Each number is 500 + 40 x the weight over its row's rms, rounded and kept within 0 to 999. Layers, rows and columns count from 0. Numbers have three digits each. The size before them is the row's rms in percent of the matrix's.

# layer 3 attention output (transposed), 256x128, rms 0.185, rows 163-191, columns 0-127
059:520516508545538418512498538507440481510505519543518480446526485567466509503499494517364510503456465493461434562537436507501512505502480504527536471581491452436504558577532469422445488445541571539547509525438507473524512448532454503459587566478493471560451501509495529476460501521488469453506570454538442470483474481489519493532550480544498579487451405512420510512537514510475504472498
049:489492537471478510406523510506483520527534460540481445421452410564496441496462444500502496482425461505590532520592392454527480508528472520487454452497501452440486505459525522421494463536487458552549547514468448454526567535500504485481543496461469470511432548450513487479427473471539485545550518505488568524525457491561438477574501508467546516518442521494481462535514460473458478471495
046:520502567467432484448537478503515494490559508585523556466439482517468560479501473441491508535504452488577515505510493493487499484570510549434488444493474451489487461459513486478537524537538456537510533452472400461479502562467542443403424455526503546386495588527528550474483453470569514571508443524439557481512478542552497520528491545486523437547463528513525515486478509475483507541534
048:499541480509474532532478500566513453450508557464458562478574493471457468503477517442435564522524498448451451406563528499506503476480466472575511504536485501457448552565507539538490441504553493480537457522555510546486499490476457554509474588511497512499522524549558535420452474494501447480548606442530509467540517575499535501485535457523529550508577462464484539485490496520492470467608
071:464456452479496531471467489503514523553423460466465438479525592567498447457462434573536504481481512543498600518468550521525544545498595511575519544474520549598522478479522525532535520569482511510527493483486545461509481488540518626562488558520551471569517482421521476554489528485525502481472535546469530503507473483524543500559449449501496482551502482503532446484494483507470544473446
077:478483489493530557514478486499461406499458419481417477499447565501488469469513462542492507495523492574501541493440495426546579489450548449548469491471500601527518420494475481507447520524499521509462468518508500480492467480534456507610516476484546493601473496525427464525486522558528539529481548493508571469490554518454524494521533509450435482468488406524441411528503547500487538514494
050:490547451420501474514493504498486441455569495531483509516392543440486427492516454501526525504478528513504485495492477585508470459460511489502478439440514531571530521401507492516520521536523467485427414499441508511480515534581447485503501384387533530487479509473469502533512464527526524536482521484479568545454444496464452481504505532433468488468449533521485473529541530535394486480514
075:561567478470562470530460549448541474491470572498473533521464531365470398464454522552521519531526475535412537515477527573484498449520499452553512509456507522493497584525504536516525481528516448446490522492540547539459534449527475474483460460503514467547492486536485521461543492452511463426474543461529557539494458550554514481495525482491458556517469550469414415477523562527514490481530
065:579482574509547509448476523484496568500499541489495502503549546527470550530516510522506475553482434486438510538442543489428473535528495527498564520564498473447487524555503463401555516499491523487508504488543556590507548454496490529389515580517465495531528505491492488434509563489503468377497473511531571505579459454536444547494454463508510517493474548519537537482476514543511506416474
049:435492536486474538434517475516488529514567449558598473563503484485506541592570463459460471449499509550575440483514569513523538521451491527461502507506543477494463480490495465465528490470471500516544493506475497515557530513493530445531461501547515491411545568534514480528486535519480504567494505596508460485449534466437500490495422527470475569519528515513594577523491425571452471531448
045:478500559476551478530459496431482474502497523484486504475477547440436502503545465580388494500538513556521506559556530503482559486469490508525545508536560531540478485534518552458483485497506538546493500480456525485462435525474422511600476488485508487502519563502574542505439494428499532543437480503486539496439519568475504445482479421479520489463401452501420440477489547527416474559517
066:518554516521468494534518478515483445455522513487539526526492477478548537516481552486518537473448464502453436448455500539462481494519542528409429455481517506433460447511518414499491526475498430493496559489504465483466510511532555436440528340485527529446435506583457511502536477538503523493526463507496484482526569512505432471489548561466445504539537520487522518544544474413578516563484
065:525535579496513452514518491501491564486521510445516556440452465504468488511440525461498520544452457527476483506555502506477467508475490487477513477604531473473514556456533454438539470467523430508496466481490508524452529481532432479393530554440503589538497540544443512438507514502534503429576473437529548541555435502518474490490525507545586541530411538528502506485499505530460450412464
049:479492483461428546486499507504601517519481500496542470445521483631420526464450493470505507516510449475509544463507443523441513483515489488503419564474497537429505487527499581501463564434496528526513526508538540477511493535534527589471467539529433510517484498518521547455422436421534465520537552458478460457505456507539421546516555511486491459505504490426523542518518437457443468532489
057:481519488490429481566498493547524463521460511506483540485507524514521440515576466527482497403520500508467596515516583534506593518500480498576515591484528536547542453495495525517456514475465507512493461517484500562523484405539470563593468560534540456514523514471504557564520533472524500569453485549502487502431530486466487478564521455500487492523588413470468471486551444533521543545498
056:461479523537566499512460515530462524565492541479504438400495509509468488458527447573498485515503472508505542622529452451519558531500511516471497525463522471549554466464509544521501464456456537515494505468453505439523502517471451477508500547488477467604494538457559476528450416491572485554482482505457490515535532494511577542532504507504504525443478469540425427467514604547552555520433
073:541451476524556503477465523429511460497510473526527484496478528488443431475518463512449480525524531491455528563529441428533507465493522530539555500540518551498512446470492549505469470488486526507450386548485556528494491474530445491476522481449524502578455541480548431453530536486539520449467490525543487513479565457475473527567439489450492501448471472533447446547504588582508612450428
071:506517532430512475508463468490523538481549501499537517508449528480434513534501518491504519555560499510452445436548505547453420466545505536595536534498572494537461563515481521499557536514501451494515515442568556545410502483477484532411466486509512526437538537528523543436477550464448447467469519459540549482520517496495435496548504517533515502536491525422554610513408539514443483507522
055:473528463461490503554529513459486581533460482472482550540517515544461639507464462515516464481537484490540484464513434483489534479481422484544448527524476491498438482507520563476471602396421538513463517522528518521535467553475491535582502587514497469532511483457468495557494504514467493541480505504556455447423550505450493496526513474510538447453565452452459485512525439502432524552499
049:442524438435458510560547483532485522441582466509477498530436464475499522538500553552491584512493537515536444387489511486553480501523496479497493490490550498555466502529511441513509504482482442517523470525420443481474481527514515410464516474537521475378501464481439462536534538514439512572513547525546479488485517529479520446470569520576537468526544484492504548490476531512517436579577
059:557484463535555507482465547470492472514464508472519533490510513423518442490471503534485528498434515529448441498494477556508524467488467494571487514465601483559477557477520457499500508533501483374474445589487481520489542473542407495481494500411541510538446518478456504422480462498510466452476533477604572467544492533538512516498481525483434495456457500537463461468562542582462460464522
064:523453436503551491495517483470488523500473600538537506508485489481504517480486442483477471544440580484547507561481444585512493517513478486527570523496525493548512597523536490561482504527469529539567507478472524424495516510495410553544504448436588481571461457475543483477481434407481486519443466482521435518496511508557473562551465441464570480483442539510464475506499493553455441492479
059:498538538532475509483456543488467499475493561458477537470516568494448486520496413448512490412471491508492471500536549414506492433534472493531478512471476496520495482555467503464472445489497567384511483493482484552527492465463504420523460496506465484552510550452525551486509512515544488407475534533475485538492510422460515464514514538460449503431522431465411473531483578517396600509481
048:521495485505469545543527444520449425570561459473516427611551554530532473536510487500475438446505552531503513497493571512560511529447551524487483490484511517568441489466490463505546564489499444514471500425472475491501463507476561470485496523557486516441541482501474477552561541573487506507546464513509431508476462445455574463486428496496500500502524486533586506502420563581508499573526
065:451504472518544458478476502531503509524425450501509478510482551449500474477489481549458526464470519554518564540478540529515579510424524465535561516497504538530530460401468539499499423552455489590444424521469555524510516458519556468592499497527481514545483540521513445549523504527553577508472515574536480507430495482444561433508485437471515589518517494578500448496528471502524511510439
049:552476490541497449430471496498516574524487497546592475509474577541519558469481538449498467545521507537541417519450449591450470481540526480559576551483472443569526534501458472474494582535527501507544546506544499459450514445533523508470485560498555529468508458479526528491543483470520520455459470449526427442506537486558534558526467498510531440556420465493578492471465469468471512498523
064:533550523528462526514433531535511415496533561511552433496579497462515485516561484576464502506515416531444482517565485513515507478504540454516537487516476424532507539498551469483495507557610515434519519488507504491528538445474502528534545583489531493575494443513494501488433387535482453490572602510487501475465489516565563551530421507511500527479500445514491458476521508499469468499535
062:503534496518571516485505479485502454534480509491525534500565560501496476452526513581436480500489458528404539509459530532545554510500533485465572507496413537534482512473449501511497477527528498524434506550544459465492553427508457537592519544515518457617529451424503472510567531465544522460496484472528498492464495555569544513553461467450470514526520447560469395425547472498503512530510
055:521553493479413531585555508511503458501476513427491441555457544540537419541507461510533516474461522530464504452481586550546491602507561499548493508542546523538498493579490492474467566459481501507480487434491550488525460500575495516512465444519508493487501415469539514543498488519464494499508528457471512531478474462569384463499494474452509383508530506478489465520484510463448528546433
# layer 3 attention value, 256x128, rms 0.284, rows 164-191, columns 0-127
094:503511531574504461490472525518496572446485512523568601498492499491458514585469508462514482537467584529412470495446501564438488425541451511531570525421509498549562530494531522480528536479526488472539472479487518455535455520455538508493439475529483521488560494534453498486522532483490522463498468525518453493563563517526523558468522442626491490512572477411524526423530513552519515499526
085:441531396494481539417476509454490461484482502428545451519558445488497469493446516476548542461478485560500490474482479557479485495494426507483509450512547475525507524451470521501514501508480514565554483447450544472524548544506526493533493485528452452503536458533562569487492547556420530447486538457540449538473525507475421505496438411522471489478616479385486534457491468466547505509502
088:497476520494511459462532484461475531454546443523530472464478550490509440558502500517500448528532475524558562526456488455439530490523469547402487510508605505402536541489485433455549496476493519532446513513494495473540432512569447526531488518466465474569501437541542492514574483486576528489415535515425459516433523397515510439536463537541498469524498521513490477480474484434486494543439
105:502574588459546452531547530443540497484561513433468533518486443435511498527513513508464486522489556524427462487537507456522506512484489513549455474494519483477438530529478526471440524477486453404472488586522453510474482450416493430485502499483543488524451489514552581462538553450570402569471503519494477480463459595517565437489534500501457530468449527527474509500507515538512522505570
125:526570570471478452572504446475481551492527568494477472514509496499493461499484532537450470504433492441475455542482487514522503583457547498529518529502454513561430473521542527538542423566509539422472541536469525520508479425497469510433466493453427490415493471453509498534523498467513520541504502529465400516470442498528558440535503508530485408510464544607538446491481483544461545488505
087:609529577581497548483538449508512573473500496496468474519504478531560448475487505504460445451445511498479511552510553505581545506531488493536454520485476496479477505505554474560509523542465592544538490501532487558525465500470484496440480496573557520506481566547437490542472463457440579493558478468512498379527531519547529488566489536528445564481525510531488459507507487537585493508448
105:494476554511538589491518468599457536498585439406494457423465536637442523422523504510468468423492498465479478482498543411573509463516483500475499479543472496507435502535512474491453511522484535491428485544464494514467512480512491538512519463466479534505533555464418457527487503549543485506517543482430457512506448540466519435515512451503449446509521470516530520560445500474488493465500
086:491479479435492487499496514501540483490521452511572531566495393460491496464507438472503575435540501490481515397543451518519419495486457544489474447523401533537562531510537537509493527481503482448578534534455475459454518495509509506510490468449549536457484502537517498470472419481541548527547433463519484594543556497416525494496488521534520562471469481504433507512554474451569510563502
090:541497414541489409519486519493504511523435514438473569536523516505519471491493439443528559555448528486442534500509515539520464501511472463450452555525519529468579555439462478482504480481510447510585511477541490488484505502456552510480540599476448540533577480530495530474437481477480491497477431431481572539462534567554498506522510452509530457514528496474447465439555444464586551545490
087:468549488472462485480529478516500563518449596498448464507522483522545481468519576487592484585458515467523523545495460454468475428518536493448439538492539464538502520527495554512525446522568458506427481490513490541539584543526473471513488564495487520470433467471467503540521493532500464469541483437515493474484518478469469454549560560485430400526613518543520498517526481511453552431530
098:483467444487481539459512521537512517495523450442477541495538536529573509545531483519528549488533507523508567448498585496464492471503495496516576543461491618516493465455435532569512491515507526522558473498413495531547513518599506568598482503500535493448520479512571479513498532446446451551545548533474493550478397531477563568517432468498483479480479438514451497490469479504462461535471
102:544445419552486491393453517519519458513499457582528482536475478581514511510520418561544435482503476410539517536526499568504420427503447581500487457508498491561501555553589556469531469430515530484510455473517414540529496549439525478483463498529495450501466499501523520486482494518497521520531508492483504529513554451494511558456449541482529530470535453490479443454493441481525504555466
089:452469514485526489491506532531454525520488487490450528537549478421555590506477442523472507491523515521533485492462517487454495505531495524487592464559580476531467514518512433507502513580548476502541542462560495504496432471521518477509502548537515471502580482441483497468558510451515576473406489557481459563565543546420540475524514466557495546469557516518483390487474491594517446490546
097:522490546413544570513534514490461558514495555511432459465547476513510469545471526536498447614479491488501429499516464445547550565450553480456459533527497489481475524443505523474490508501439491481525478468497525470517400497470484509525506469540482526485424431485476528448516496540518489488512573494422497542461498549501583424487465527442569474498507505516503462534515560537431498460387
093:493494492429536511507531422473496461524537577517468508514538436464499498494512504543483444571436456540448483503501491510562548486549539513565546536524457464416489489448485460508493481536569468501518498480492473533517540473502537408466466520532507498416527534485472488521519557553547455437504481536634457503457545514497490476459465474564469416501489505534577534574508477455476427470474
111:513554586438469469584493477496514528495544583524479572436497556476513563526516605493501458431434424508544427534530504469501498540488487479490526581513480428608505521526521465511554452515467486551539500463511468492487476493461516440537483528557496513490511515568458490494473505486515492556555469517502499505476481535476552509511559528515513517518528444558607543572461542499541490487475
110:493487484573499502432558492512550505488481383465514542487558442532534522495459523415510524474469478480542547575485519472463528447451482449455461431452510453471476530523476507487374566469563517558495505484461457496516497494543501494564557484504482564524493427549460518469539505509519551462463472525450474583543490512488528541554475542484504547501524486510456470474560423466558452524479
095:521522555488529576528450498543529489497476531593480510489553499561591463525546459469515498553518417460499533537445581537491509508480544528474495484492514435525510546498448444505457436516564437435496526436561517428525437487490533496465525514452496541470508516474582521476547469476448467496434477461493552567549474511472457462523544487481493546518541446461561507537529544525487445432456
090:504500512500429521469553473499560426511385479518449515499503486532455488475464432508476502469560486527504474634508508542442536457422465438522488481531487480441556435434494558483521536508522519445512538458522482505530450521540467579526463455462471593554513477499540509521520524469460532464506460435532513506405496473563430516539544495463514579487478473506507509514472469493535493463527
098:541584526401521484520453491546544511482560487510461422508474519502485532499545520483507479519513516444388605484528547468463543534470521487491486568442459516452507547526505498493487399507495554563463508418483519560471464521463484554484487503481517504527536565457524442553549486539478577525575481527481463524461549469535554527513514502586509497473528540528443519516418466510495491463490
098:484552583490534546528507560534442497543534512487493537515473482496477442513500570488548488439524507511455550450491555448462546541496462517551483475492490520455501479475558444439537452444466502505512502572564472565460511477471572497517549514597414584467442577494473462535555513546465533450487497447554476472497556555496494520508564510569484543542561461516510479511468506511416516514488
091:495512474476515504520515462462426530448530532539554463496499463490449489415551514577463558566514490428532484565547499547425519517499449464482512561597535457485436474519434570532502509505500529524487469457481521427517522485507479448527519482478525482480489522534550528490523511490577512529547576482432501517485436602478546521549517487543509465569512500494618534467549506519544486467476
088:463490489468451477467485482523570523450492512497491504397514506487553508491452436484509501456544487458568517511512462529455587487478465502531519506521454523454542454576486593462511518486490505485435447531478512581508558477469567383483463545481516479515513552555549532508464514527517480515418528478438573528485497535503449462492556516445503538453467517530420554492483463430579513539493
103:493510517469447556536515500458407464528569535475447581467508541537465479531538462492472406472493567435503478509483480454525434532502517510471437550541456447506523469472508464516469555507487510474502548471479444529563465516421402492484468558491501451553499523498497490530501543459508462599489408457486559511488475532524524516462498534505471459456537556501541462555546511489416549483439
091:466495508457561544461534486538486418480481458454518534546560442399513505548508496461485508449544565475437562451528529463469518551449511542539436497553546504495447500544536546457506560543461487535494537460506491488501533529524511509512541516569483507561472542480475565448486464533439453488480466581434530494506464494555443460475492480472525555553556469482477567552502417539433535540502
107:435470513505556446489512486553497570480506517511451473493470470530504487459487546481474375462456470518463490443456479498529557583550519498481403496460551619456464508540458447502504464516401472494472525475487491457458487570564468505498454540528460528503511541483549453552487557508554432502464445521455475501524450476537532475480564507517518464479478527459502511553515481496536582519442
108:519469502445472509566504477463494542460515514503496417529526482505502470451535515505555446535494508411448488525549470471513510569445554498537467531537517490549481522535516475464530541539467506398465474484443511584520383536564469520516458541521445548467469486519467458495466519486466470498443523534444429515476425540489522420466555516562531561431510496483504532554476594472479523475482
096:455481495424494517479528503494479559579461561536383520519526441523500488493435493513511520467512527435499519501493463470466466412491505519515495505447471518509486448485525508492484500541439500461554458584473433482459506464493507567500554528496533519522501496553454586488522560506531500464452629506471456443479497539480638483518529518529508554558455497476456543531548487488522443468495
# layer 3 attention query, 256x128, rms 0.273, rows 192-217, columns 0-127
195:531526545481526499552482497540514467454562506486510529516516417580477500544524480508466480516514530420503518578497488461533509499513506553480469466542565526627497570429512514541447544556510522507532535557529525486451596487493562427429486530529497523516375534530514470459530547556423509516500517545509490488482529560531536525449500477502497574486520468503463451472523502552517478492564
133:556508548549439529478481488503510564455466478530432445484484536497512479490585475510547484475548446503502555503477438480424489538562539555544427566462565538489594524482481518501504541512425489518502482521560515517473478508497461484497479448556537515471421456448479458495449475493479522523487513462414501486549528512591519502536502548479438450515470562536477437512493478435412481432466
118:558502476554499535550558509556525429569496472514571613533440515450481538508514508494474477516469504522528492524553510553551563459498523532478556445511480406536458445461551498458509505506486496507493517432446451509522516469518518531527424495437505453594570493457494485506469486523495535507561510582501466541497507435426536448519473501548539501484565493489492541448502497578492490588490
120:429474454523489490493488490485448488475480483563462519496535531509511481490572553539547507496448518493463410469555477509454562499501543428557556514508451517503400500537527491529566482493473487430452477533520481532481483489470465529494504563542573495495531539505542529526504479414405496587528511514457557416474524606475508507508458538447570556557497508501507495514476572542544511502446
089:512479492491521508489495491539485490516530549508485502514436442495469457536461529486450462529539508400470502525517471554513491526564477544503443518519558505567512471499541524509545496504600495570574540528462507442486507541514630482460574525444508440548515447520538550527516499455444541496470447443559458537513539580467515514437580501506478531545519462543521501516533579513572529536538
096:552506509528546515592508493536480423524510473465581547533511521575535560519480552479505523495504531543546531517517518541547537470458504510529478460514508472435520489459528497466447524529484538472513505439504482512527479485589544513439478554472503474515560481542452508463460464614559484491522494561460453576496540397453491450532522541582448441467556502505507557504442496457434458517473
071:436464556469517513526477540512513477525476481498487539536446542510448475390524513496477484537494484516520491473557475539493559472541456554541487548464449521500540476465506447456492514457605472473498443480423504439496493550531433539481529536437568438497562526419508539503507406462510513499481480533499481560444526468482472499536542473456477526566517437489522525521576568477451500602481
102:536556481470467523478512479558494522516444504468487522469452545471520468548545414518488537442456485498423501448477411585448442504555501576467515513520504489567469462555490597505529543451473509522502510518476499500543496521519483517488544476497510509559488427505480483506495442421447516464500521481487429451613491524473447568426460525479469417494472474564472494491489455487559564470501
073:509488577572491517465527491465527548544483502489438417501463483511533468484462514443521460478514500507499542465412444495480450496419548466468500493474487546410566518556476469533530458496474551498524505501552461523518441557588537555482538554507488512507469505535504547499537438506563489505481547405474562514428509441516483525497608529483497537491417574514529551534479507522510515445467
093:455506459515415461426506456470489472476444541474470489478522463482480518449494575483495507533489469557474482446539534462489486519460461405440511510516482491480468554535499490493493505498536502530501475455562438471556461541468437520582567510529508530430516565476499536483510574498535465462471438457514509532398529486538557530497476440418475546551504524451563513544476585451523510425537
081:515549472499463559531545461505446501489540517494558489509489520518517462545425479512490521484474540515472531434500569592517507539533519459520438481468526546507428527609465446496478568531493483503517572494470484517561429553524506550511510544519552496492535505447407488485492474545459487467490593464500544520416522453450441530536571501476490484527473478505557534523507527405515463452575
074:532500494477450553513518560474472512509498498523561509477530513416501539547467490586484466469486485510465501512494559495505565519576476605476429505443596525604448526518551546484372541529467526529527514542542521447524475476467536505523440507527491488484471471550528436514503516554435422524445473505473457551495531539450460527521454529490473494471539482421455533510484493459505466481515
090:451404492461465545490463486554424516479522483484543446525535493513463483502537421543509541526474548468509432504561546626453545558471456511499491523483511517509433523492504483488511501508500545541478515537484542493494542552497497546468487520509515463468543530441485503424511530480420439481501431507537537538477534577494478501407471490524560531557575422435461483479454456470562503547473
081:531522517493504447497441522468507436532480524534422534547479476503449526512432539502448472486488526481490483578479436461500465502546502546464552517485454506502596548489546545550469460521489442542524461538441523486513527508444535475545559500463463478470505533524525479518523456531539541514477452496519494478486469488483535449594532524459426489491481619659549490518558487543510513550530
097:514474533533491499504477475468540516477503460466474431489494424482525561489568487417512518519557481495488491542467474465498506509463502550533518515505587539460515458434509556536550468445540472454506445506526561528475502500480554424501461435481405512503494522465546505537526503444466453491541458494461459431512535451489542518403430462499511619409550496508552467480513543543449456455488
104:525429495515522516486467443462510565493553437475573524548485524490488449493482445563511530454442523528537507517485619549537554499486471510559485492529596505477476515519544511490515515515424544479513469502511563509471473529467521566497489570527495440442513480467468525502527489548469489469499548469484500491453477532506441531463440450578553446553550457472460513432407513425500440472564
177:490419503537553495493459447507508543474516447473565447500535484501481468456541455515526541486486548476542531509497573552507524518465470506560503499543622512466455512476498480461548521481447493490468460511521580528464488562499512534462520524498475443473506494455481538501525521474441438433539490512493496503452538518500451519429424435540574550500600391443481532413442494455504469502489
102:518474507498555453493519555505506488524493540522494505487471523538529450551454526502549452433515526497503539534498474454519447493533474508444517528493424455502556533502525514534526486466486529539490459517473483501564491527458487522530606501470534508463456498604495484538503451494616580465522477496553513552486496485522474478580580549478411414477451502568471470487594463514562542587511
134:503411502532575500497455449507500534473515440475575438502516484500493475456533455521553537482486551471537555526490572546486519523477469527559505503535627499481458508477492488468559516470442491495475470519514580545472499572488506535467517512495481431463498482471488527505522492475458449414534479517491504523455529503504443517437428456522556532493595391450478517397464499453504463512479
145:528546487471473480497530553503481465524488586525463566502460528515515496555440545501497453473511464519472482508521448444509466476538494501436516511468379466535541509512524515530461488518513543520511507502466428470558521458474473486542544499479546552478475507569511471498487467523584575535472502491534509535532458510490516480586568579469406424500408576573493461572565504529527540534522
112:577521527523484501561510467450542533506511521559530584549463472430517516522436514554493430452457447533474537581485523457535537462569502537472446493502546519516559468475518536530496496502402489492544521537548497536466512474443493501559430525521472458442530460438523461506499402607463493515438515464481485474524467440457493514508478489537488430496504538492496488472484530478433459468584
104:522510425494518505520454463549423482496465541527556554498534567520491478416540533587519520514450478499503406462596514554487503451508482480451445492511437509514500461491512445460485472530501523519479498473449516467482559483515432540465498541502548479503526518416481463461499482564500473525387514533462554581550462538488485481494451458507562465578488489493492492539393512493525466527455
116:492551532539484511439482492486562519544467506473513484478501515491498529428464494488499454548475482501531555421483469461548461491453525464483487486488515542402556520563508483441513435472506494483454448459538483490513398534565533546498534504506478495565540546547459534510541462540633543487441487433433465529416543451491428542524541466482509493526540543507574552490514526527540514452515
106:432436562515519539490501546494482479515543464556494466448495567546548469510508485474540487446525493448534528520466484520486533512486542543488450532478565491460564467507567410506558485490455487470493476500486567541524468497519542499467476475493460522568514444556489471522449378479530552487508536482460577505532515433543492430508573551503507473461519553488424449442468449506458482567413
125:500484501470480524560498478522470505560525495473514507517434475500490469518513468518458488455483554396494467494452437510489481501514517556425480470540541544585448517532562537435527527511571506533513476554441547469503505535499520508465574521461476463582487514516548464478503429498413486469447514482515472468546553535460474527424530513446519544518517459578439503523563508485609556527583
120:500537483498519538517447555381437518511551475568495510476562548601497519490528593599515418495470542483569461550500485420500510526484469445519474514436519499537521555488531435509513560565505460446489504530520463493474467472498485491522456487536538503515476575521514496480535497517494437415500548478466532477451555602504514540528491481494504589548480520514491501489494552469490494490458
# layer 3 attention key, 256x128, rms 0.253, rows 192-217, columns 0-127
226:457478513496509366447511465396514549482513453490532597444446459473486537502493611445528590451519400518458502485518493461509512470463550480505454477424478421494525547536482509501540501504531484467519530541446483501513488517562524519457501470460484490500542496449508530445483474522494525490514483474506486530495621545539563426495520514515522447502517451551481529478518441487502508502470
217:452478520504458499535519528478487492442518507559554503482484533397547449534517568487525573435493495502470472535493467551459466459456517465436488497474510482502340455497524451552525503496454445455505499508484489536534485476484565435415541449488535479509543478546519524467521532534535507482452455449486422504492433546532505507496498479595530500514505523488495490504501530629550499475550
110:551449568507571428449459461554537523450556480583558498464509502555477533538489508500499502531522412471458532470471482516502505566503476520504493564512544577500547479453469515455545531509541565565515532486481444466522523556497487565500493562505448584475471548468481456450519550517471438453447500523515539472505601548473532512536509532514399478522468539478486462489493564443536512487526
197:528482547508498402488485530524522463468448397505537495486454482533466487512513502493459470484480497479516456460481533540498476485501505550478453498522508456471522521507502510476512466524552452482499479490571500499456587521560548491572409474531512487380468543543478496504587517430503540453498545538518565542562456485415386501508523518542407533514504514456489528542481497445495554440456
226:526479465497485528531502494523490472543484548431495447502550542473487543467512459490478462456488452551588524553534465457526489526476457516514536487468403542574478569527510537501469523525449504488499503492529484575515466482517435473558559536520506431484492494444427449495461483475549436453482542532485591475467539447495442486526506447545613485512490477555507475507525460605404497478495
225:475499482464561406505489539537535503464484505596557511435509525439470478513511508480465503535509491521488453452428523581460504505510545500489606493511563554513532460480514557558478488553448556425505521546491520566477499464528476450517492511475460505519472515456497508556526546474527479428408512462537573493499628495514518485507559536490546466552424446532483531465505538463537513502485
209:523470526518538528463480490500476481499523578512497437435513539498511496545518430548484461484464501473518543560448491556463471523539522496451541510537563544439461519485439451519464522491432485476527552473486515596494496444447477500531574489564492472510477456512476471445464612485502451493428472498490509478477431520481477535504471491518461501473428550479514525584460529644549502486564
211:458475537488464453523494558425569536496382420503531515538483568533540466536451512463541552487474456486483459505484474518513481505449455470483395557520467524465495502459519511478513517482567488488517487514546501537525543485596629512517526480467503477492440530485485469394578479535474540480499465488540561501521493535491465530580467531538487506500503548449535463490578489460466506476471
196:498493490461455500541583542515482489511499517483529495549522527568507505487520588501505547556492457528520522475551533434543505532524482513546436551460482531581551513498514459500498541534578460368507494435506480474541508504434589558522606539505504518503520503532516442530510429535451492556543491567509447437513469478505461513458447505513495438505608513511488480465511459522484460544480
125:518517486489485517500482512466417514564479531427466470423500514522468533461478447559471495466514434481541468510535472487495461457463522509503369481477453437454473596544466496550460490467446498423519522534464482551443475510572523508536439489495519427520479528510469476381428471467433530520553520479451438539488425463463461480469494458510490483456489494534468502530488453512464545493465
083:509458523487520496488527482424489521524526534414494486462464515478428495500490485573495437506487507485517529517485533468416481430521554512504494490467474420469482594552427430492496460522486489472479452477503459523388530518472481481446505526499567455521476499546435507473484521442503581489620535461501467508472549478530469455442511484489578522463470433446502515505498429559424469486496
080:495470490546527558501497454550467546527553468442476490476475498541482521538448523491524533425475482524537474464500492450499478555452453462485482482586455539445472536499511475502506572457482610578475538487403483460501440589501513491469463593476527484489505530451428457425482496526489458533578527490458475516485526525504515498523496536526492480455522533589492426502459488423556495426498
078:515480521512505549486545540514487592516517456372488467528511513478455506495543527520535504496583533521516503417492550448472534441537541425552530462611570511487436393516518449513457477462496539468526499505567495508491517499478461496510538501516545496498483448543489415530526578498463538501539511444521460464554556476424508542509492465471536458478482497437479486494474533484498432446476
085:469534535458460468489529500490434447439453536559522439550500564553530495523548564490531479556559512481458461448468529518536565467563508495468549467506531570456516426447527472554513534445548553567544508447483529435489466500440519425458455445429545521451517476483558508541530505450507518498534515490501496499497528479523543508484531511518501506574480546493535560492541574413581472497486
099:510452519527519515440469524470516492586495430478445462483477551473487441476517501562510458486459513480578520480500516476470469452503516473544549537561567522557514446510488539507540412520507480426504485563571475543476589508513471570514560538533494489558515513515511492533517587520472523483488509524564444522521471450451594513534434514443453527488505483455537510540483563565497527531400
090:520513501545489514534498516523480561523470470465512514487555465487547431443452468491477529470496519505500440482539491514492441537473481495605521530543478516539519461590536522534493516505429546428527561506561473527507524518531473626548505588542457494522519538523500531569468540571444418489510523484569416491501467513477481528519472494449440458432579453461509415486473512510500488491467
156:495455520539547542507509521486499544561489422387469474534523512466492440482506511518495483492475548490517487458508519486516474508518512471573568535611537515563492411593541486493510438510459530393520493496568472513453578532516485585492516532541527474547478486556521477511499573564455521481497534516576469495514542469458518530556459499449485459465500523434521451528465544519480500482436
099:476412485525562406523505540453454480504437580402516510468505451603569492530442479472499477494513493528516434540471465546510481538499561437521532429528482479450535493548510448528510504477483543453497444446489516488520517542545518500502500472488509506478466473468533466464547523608419552533508480472499435499473454472542486517476438514455457442432442446513534491442485535472471523483486
082:509570533507466599449496473531528547538569380521460487510499548411434465464554499532514514483485518452509555432527534465514500473511473525503472578501505518581455459490478556489493483530487451480504548556572495525480529472476473570532519567545502462554549528539495534565441532441540448476490541524548525506553544483436519516553540477495503528535576528446487489567497502543519474499483
156:492455521536549536508508519487494536554489425401472479541531499467497430489509515510502489490483554495510479459502510481520473513525512475563576537605530517562501398596545487485520437505462544401514480488568472506464571541518479589496506535535531478543474496542530481523509574568448508487496526518579462495523550466458514540560452503455480459457505518439517451516467556513489497469437
135:506460505516474467446438549503481483504498533545518532420461454588535495507464375504467491444469464496530503500453500545492459494537524495522438509461519482470526546493457496490475569528515439449530492487512469549521531474533477567588568517520398552526472476467484527531509543554468444494442492480524395526463416478498509497494414571431431522455512471516513518508512497529452528535515
142:537574487503484544549463483577482483482534453563529531484553443468503494430471519428475599455507494505505489516559457507560458537467441552521487517485416534537538497553579554513489558473469557478491521509523453513532416561533477542537454552520478518447524525518482513509475462515517365464442517517512548487513460559510501484492502481529463453443585522516460424482508469515495527489494
152:501498504556527588492421465501529545512521472471437482560517506454511510521463390512531445432503516490485523531490441517501514487473447444484497520542446495455422485485484543458526511444469540689470497536495494485498470503558417508480422500497491508557480512474466515468497547535523487482500489465505490554460507513523569507588489485453546555483433520510541440518511534467461510492525
160:476558440500502511512453509399461533563426533416483520416477492463487510468447481492487511493513466471513409557505473488494471458454485461507430492503478467411538523546501521549460461440447520471506498570462545525440496522626510494509451472492495409507486516492518510430459459497462572525578463460495516524511474469483498475522504482441495494439459453522455490500498446452492526494423
182:487564478492506564495506468513458530501547522532477545516497449539531481495503520511526539549511569466440497458492527496514541494534532486506494513528568491443554427483481450513511477452522532537474510496453523393499468542451508534437438501490496558533538481541569551540486483533448536581534465490503400489526475528509601507449493529421414510476531510471476505476470539391605470537508
179:487476455469544448509477499561538555498501495513539485514503548524471552499491522483494492589514364513516529456493504472560510558515469494518475610505480571533565526466500505481520545474542559462497531489449471454501514519517554532547486573481473504548461547447518434470519476509431491526540546522518491489479613493491529519543483575496498453550489506580510474451517504375520501550462